python train.py --num_attention_heads=9 --head_dim=64 --vocab_size=32000 --norm_eps=1e-05 --schedule="wsd" --decay_shape="linear"
Each number is 500 + 40 x the weight over its row's rms, rounded and kept within 0 to 999. Layers, rows and columns count from 0. Numbers have three digits each. The size before them is the row's rms in percent of the matrix's.

# k: layer 3 attention key, 576x576, rms 0.0464, rows 200-231, columns 384-479
# q: layer 3 attention query, 576x576, rms 0.0507, rows 201-232, columns 384-479
k200 131:528490480398513511460494514466404447559507491499525504526551528503473470510487495468437498442522531519480511541469455469507468475520626455561461492507513442462561503537519501550470498550497463461452461536495476552526519550517455548399537486535516542480569501539500472496456484521445501552
q201 123:481495558523448556556419477496557524465478468497517477551512505513498529439454504512501413548482472528464534498519495416595519521501498469495596461507502479543535502462530452504588607585473460509502450510527447531532548538431484476494491496555528520462541524491532496467464561520457519445
k201 124:498459454513416496532451580533518486526492487484466490529510488447546537452469556543510555542433417501438540509450546583432540515445532498485411547502462494457422509474514572520494486452520455530495568516503494463441410515468519462519562474508471535503480525499482485561512450516467553525
q202 118:496509451497484542497512584473560491509465468448510456538538551477483526531474453554419488470461567598431406473509525505440535500499456467520457501509526537524475533504482492483489576453497498465568500559492528564477419468470477497435575528518528512473457542497467409472572517573495538516
k202 116:449462475521453508433509554459498495504496530497471511464464477443592550469511482439522517553476510502485483512595515560559509515555458521425436534504405500458498527483565507541491497504456473485502530454544509416469483476510413518599522476522489491552562493513493484493503453484481505494
q203 123:530426463487474455510417479473535477458544500499446535452484512491546467429504485493448565493629450498512522568514520528587455546533472506431503452484483480504453443460452468550509580422506482434456579467416487554513545519494564509481535557527523463522557480524488560472429500573451532524
k203 121:481547549586427470546471506521449528520564586454484563494545502535467498474460518479514505533528540472449495480514532576497513485468498430516517525441513551550566520451530525492431492494535540500460481492510543471561468595518507555523459458430504539448470499437498553519537469458460530466
q204 117:469464507551549494440625472491533519524516485503464465510533495447448536503469535553475489497496496459497512510477524465434518491520516439572442413508519508486544502554464413456467446541474449501546487577467504549569457497541518484511475551518552500529464500523513554514531507472512560506
k204 114:489526488459497568497483490448516546400560512543436495438532512524481591551582498494522434558589524503467558533518512539458501542504555524501490506463537518549547424478462509452519491474468522449489420546487487506562454543492509519516498481480529470547454470507480468498495555584470470507
q205 119:531504443462529518446484576563472510446574441478519612513495456493435471499486465550495414446499475515514519441484527489477540540481445501524504552474498471508509521557476492461489507526576567455469500528502519488493441465561467558468459500500481511425424606530420468461522466585482492498
k205 123:558463471554519528474510503476517537521472549430460455524482470473498586455513575561553517542500549473497508567524472433485526494530498496486489471495578455474509446554528487458568573493468478549520533509424557519586539529521552543498488513438567548458530418538532537518421518438515525461
q206 116:469474521519477502515500492497579539613506512487447479498470446504503491441469448485560493490576547577495499472428484480491567544488462504470536468486430543569478463542543548461436553499454486509550532543513562544450491566533530502472504446483553539468584436539549486508481452464544521487
k206 117:508555454529477521522582468511497464469450468488490491493479521563554463437551505448456494459481528536528520473508525455504447507444523499466467516449484543500466505478520509456510482539541486492411540534498483480557464492530521495480496465545529570584479526417500485554474468559497445472
q207 123:487521487511449457524512518467538503515482465553555546470536427474456549487578532538442541581509450493434483417495434522506563479528450439590482385510514469546577535495475510492515483509544468513535492543513495454523456529456470489479479502494537505479499526533375451495443477555535497477
k207 124:452482520415528503536448488470542517497478478512511542534498516502458503556531427517392573485509515517497479482507530470511521506438483513513465503476472483486525458512488510550531469444554540510541514517523500483523460421450435480525477488470480546437519587485453498475637426540513559543
q208 118:543583502532476462496490445503485460550584531524551537533499558465426504496492528452482533515497434543540502514511456465466525472478465463530497474479581418514504582486408544501473469478505496501589515595457530530529506506546482528426518486431441487525479456490471503508514487473550496490
k208 114:499511573505506515461484549498500483522431487493468498448497511552420467515497462506524486439515517455500519447499492502488486577457522495490481515495525535534529509503538506518550487474488569543568513489540487551436400488517512496448441553469550469450535528522463479503521516443474448474
q209 121:459543421532476583532473526564452502541449480587494508485471446522441535435489469518473470500567493578472462479509454466475474526532538452428496473499515497467455521504524473460566604459526468497533450467513537477548550507445445449456527480507557499492520515482507537487490498504504523527
k209 122:578505550495459492493455468483436541540461451462479499489570486482527476498522490526494516574442503512497475594524483516538480551434618503493540482519512478595492505569569583544520468502412529445499490525482519486482463465505513531515520508508465453496518481483481510437514577486572590533
q210 117:475438540495475580594523537479540581552477493510510523472450496431587507500458513498467489546456574468505491542509535450489572453454497460479486491494515565451542512504484443421507507515498419434558505516460461458540435529467464501523526483521496554460498483506430458492515486481444545535
k210 120:495577521429502510510541476509480501442567503551508524566505530474472449461498429528575513447509490496505555476533501514525504479490467515527464453502477523457460483542483503500564499476505533571501500433513477569526616458469494430475501464465514524575478525484509471440516516564434379526
q211 121:531498486460529491533530508530514499466546521460432556492514497514459506561508495497502492503481528452437556447548540529525413523507530419493527540525496432509493518518485615489568433582521520509534467515578489525545467530473488438493508383497505487440456528497549469460497519467540529449
k211 118:465485495470515598510495444492522503537535402572568449476518516489551526551463532496481477503469489579488475514541452495492497531494554457451554451496594541519563510480478451487516477500554509485517499490491489537485486481367513437479484482472466531490479489498513560488448554467488526491
q212 117:443513515433606564472526524519452510436524513498404516522497463495555507507468420548510526504466546541540486565464518559546494521527499543483474500485546526468501475461494538561537458473432436543522525492558555452518500516566499554492474519513492535530520452534567539454501589435569488468
k212 114:528517472512428511455551509472502477481487518476565481480561554428440506457558579468531453470511529487476440531515522489502474430519461523531499479472485535405465506452429551413508508467479509511511502488456454546525484469477568498515497514497453510487448465464528490475452449507495466430
q213 121:514434508433442461487488447535564514499479514501523517449518505600547537503479488466483469503491494540526513523521527557459447515480497447558448481493531520501486494553530502468516424506559542507567490464564510429475524502455499448502589497464547520533492522466521447520513554502421468477
k213 120:461519506484545564499500513544516579469447527512528475504466490404440525519544565516482493501438479537496457460492471557497473456504528468521481489517562438479551506492473535495571544532512533468433494521567485512514514476510480462498465475565471451536468508488531549457542451436581500468
q214 127:488560512510485541538487502585514526540445532513528579528498494488483511489584518539533513515500450405541525474491478444513476469450466430496433533526516445434466478532440489551417534449525470510457487526475536495471470522461598481449504482540484473474542505478495466517503419559443504498
k214 127:457511519453435506484449492546507539481471464531513504481569525466550516513521484510446543500441514497545470621480497490517514502516423458514450497478579475553511441478510514491503528439508498581406571523463479472468571481539457471490498525463531371422494446571515513584592570489545471493
q215 128:437436530508407459474518525503502460478486473491449516541521454562508501424534494551484549483522495517523447519587529525523482498502411477473483515452470432452497495464472468557466482518516485493518510523464482499481533592449531431495542511442556521496520535409431504431478570452494577532
k215 130:466505476490519547538409546537425614496574475408471477449519507461450469513523485484494504510490551520531482467486510477509499537489549521544533527501504432457529483456492568515538436519504484520471446499506461539547458527548487455452573456501492490550493564483582452493487506490537510454
q216 133:569438473469500493474473475440424493425449525548468503566487457551559466531499547515499506560525405489523565462570487607493404549558497533523441453507478446487515486443518558577548507557480412482453530428544454552549536562419504480496584519511532435547424434501448461467518483540462460510
k216 132:486548479523506504497446508503507504579517534550458502435441410456489490451561495529490519542468492507513491517436455504539548440480546481473485495504508426508537589513502512538502537443538476558489538436495545472524456518526504518505498481422482494459585550505560499515512538486546541493
q217 116:504448509518496478518474493524503520491536486501470521517413443537461556527536488445521516489484500542463495481500497480435489539513463466559568453459492467578503577580510530500484543562470493526520541476551513479446520500455517455485541509518537482564563412516544465541492519479526611541
k217 120:520486493544531559506511522501506569507504434478471504495476418508462527467463510451537473508580485456537527562483494462535533508506506492474534531421484489467655545509476483484503499524501529524505524506562463475485457560539464643521508496496493589542461545522493484494491507475469556513
q218 118:564558532581507419486526508524506563537512496492508424456542534420473497473467495575475510488470514532470505475492426448508528521532506428481520552529489524514472410532464513436522566484493333531477517439444461477443549516446504476494561512508569501493541511585543522413534518479494459569
k218 119:500487464521546549601418555593506521507491482542494489467496493506480480463461477467546525483479479516539496555485473492511494465503467453504487553507519487498408504484452499533528490522467549493471503545505558513430537537463515485515595465433483508447445534479530509507492438438555495412
q219 120:490523467485547617508502512455443473494522500535510567500516441428421515541535467528488485452438505501438431468528450494525467458462543537557517470466518498471497510498476488439491486530538587416477537498501551487573434482499454495467471464476457534494507511498421500527558535519466541507
k219 121:541557532444478529465540503545520460495507415487522517602496423553500493494465545539487526494494528495519477521416530546504476474461532562439566507464477495469543503529532491524537572484527495519496530501590508492425547488474438608491500539524533554473495448526567478432476470472489465497
q220 119:560538532493481578526494408570511481486558492556545417552494555447490555470445504559423528493526472501449506625503490511410483431459521495524475505465450521595552508452520495508496475507514512519492548505521523526487471524455520511492547527442490507497515497473448511448582560466455439504
k220 121:502462451429462462511499460507464487503451555546375492425472474438539448514466481446521465531491436522534521588481532538597570483509446505566483552561451490551486498504505512458573505536469418510465519508429526502536502517569516454479485491482502469546465577541500494533480471453496455590
q221 119:455492482474490463514539593489464496533489516506508580438488442451475492543515433544515568527497509584497513488473523406484499533514517416550525531533545486517510546451473463593486538471518418471410479476524463515487459586525564462515421496514517451532443554514437517455566520498509544586
k221 125:508546458497451563485537473475516488473539506511526444517561497403501507526484516487512487533507459503546457500441446501494517573562498481485521519502517481499488550515537467468541406523534467541473473553467589537524446478428478511532462564465546529458545465490459550544524550530492487496
q222 119:502505525479451491498506531471503524457430462500524502539515578445555510545456483517502492485478538554570459534533484516403509483498484532563441465480568465538469466476510416514470536444545543496462519463463544474478476467525536487463453466490461386502468438489513471496519464503546457450
k222 116:424446511560419471512395528469473460522492576514508542507389550579486474479481493499488568455463454487463495532426529514491470516558511425520452454433469507484444495493537564462529494479484439505506512469510552560523466501520448545472505558546507457460523449477514513483482464456495495524
q223 130:517476430551547540560487542459522523449545444399488553513501488544524509491472521465522484498507476492520521518511528554452481499429533468467517461519508536472653470518447436506511560534454474484498526499534572479544478472477563506503605448435497478512496460532529461444464509490500503529
k223 132:566560465467528498530487426474478475521461447457481448438537436460501496428465507539515515497515432519467534522532478562455447523513483513491558507486516504489548487471518506550499453392465439449463571470464533463487570563463439472498537555478508561520506499531530513521478506495509529488
q224 123:474483526526501544522496481526488509434527471452540452477499559479486550553530471594416586474583507530441458481481432505456584482544469467537588519509494542513544554472525523484486466471477466475486525481508533417465473573454618440576510467486535487449480540547436577492508462488507511506
k224 120:458542501485446451484461514538476493470505546497456492464597471522493509472455525481469521501495492484525498467532545511563497477508526521476485490570487563593486509519438521528542515514514522503564475491497563556454450486444486510524497425477480446444494486484545462510531488383461471394
q225 122:497521541589512459483518555579562503574488520567504494507480479474508473490513475533454454585522507548524505432444469512547428504511536448467518515552437418499463483484567506497473458424466536529446479604495493479619573509547469503446538442438507505470481534520478505480537501494528486485
k225 120:531471482438511531547496454451513460557433466478494499508502472490552543525536553463483512475432482486492528547515451395455487506499508490538480505526528542500469502490478523536537561521423519434490444483475499446541454552476489546484542581519497489560516504461484458451448452480486542573
q226 129:511460499525444597544536543518478427545551552517479455519477487493519513572514460528527502482478484417435489509514505473439459527489467445530460509477497488477532485522474556521480441494508499460407503534468553489531496468583547577505508468505453517502595563519481466453526548514528447544
k226 129:508530623445428492520498536567507520490481606452480478440462513507549541504500530494477469580456550533479516463489475490492462431545487482570441432504536548589486430589483467502528405476536475532579492530461580393523455499527500509490470551450554581512454517481436524443554495514533519522
q227 126:550434505570449455496541488502541548502488524595492558476542533508517487422497536564504553531500431530503456440500514550521520490420473515454541498508480478591545483520521500571572535489510470439514527524564492497547493460474537439516556570473502550530492472476520534496486585485474532507
k227 127:562474430493520478500429545429518522484472473487502520442534408431569505490502522484508452417479601524523528457446487467525497592553497496500464484440513567472589566460482518557493489536445480501507459537525490486536479510579459526412493551494484521558517449464472437508531481489511519545
q228 123:508594533540549417541544488503529458477534483479482484502520523505560536478466553476524525499543508480505537579520505562483480458479490455486529506482485411409495477491557471523502521469473519466574454546474564444529458448440544438515536508489578449491467493487489479522481537499464484576
k228 122:487503514505495522528448567482545417503493538445440455490516454480560536531437496505557504564501467512523491550545465469532524492476455491402511511515438567534434510477523496519540431442552431507501553447519392450582520490510495485464539523509578472563507548529508493514490481523450553459
q229 115:460583477467526493561519496459506496447554517500474493515563568457438489478478583515537543511434557460422474546532560529514513504617504534511509532505543492549457456467546515511531474462521522463622485448634531448452502562555520457537523548520604458514443521496487501464474480499460548437
k229 121:627430446536541525477413483447522511503487488541501539487514414510491520499527449608495482508471427546492474433549492548591509510413464508422517508542437473449580521501528415475500563453551469530447518490482395499476466522458445440530513436466475514504529536466583580485506511440525509493
q230 123:499485482489556477488522518533488469477564511489490485509545564541549402587518520470507586519558560489453533528497541536497475428446454534478491579406512526504447504489557501511448374466506498535488565447490505430518556513452532498543542496491532458498514497464501512572513450546427524459
k230 127:521463424442520515507468519547533466569405474513504495458495499467520509442469489537479496486418527481446463495575387512609450461522512466463480549554416440519485459560560535498511499446507509499529515468552426493577518509512452471527521463473468507507494494542496484405426525499441514480
q231 123:466553456519473551531392548489538470448533508485527510569556557512497457499497536510447464534528402522489488481535389408462489494478546510519503570544529444522529504493521474486493492521530546556479553522526472510497422469556462547498501468422463528473501535497476543529538429478477446498
k231 120:460495533520461450507538481517525565489440492516410463530456472539543455430517527449467485521505492512520492533488542495503550515519481415488479527446484516452494520480463515524524571476526486467500533525535561584523564476497516494586490452543516563508457480501513489477540509461589459554
q232 124:518516584413553622566510493544519450521547430528449549486414515537509485431474454555482539547519445430470515495558388484524447496470499510524526477462494514499570558547456462496470551556555487491444494525535479487555570464513484539410482521481526472506480485522501524495479514528537601520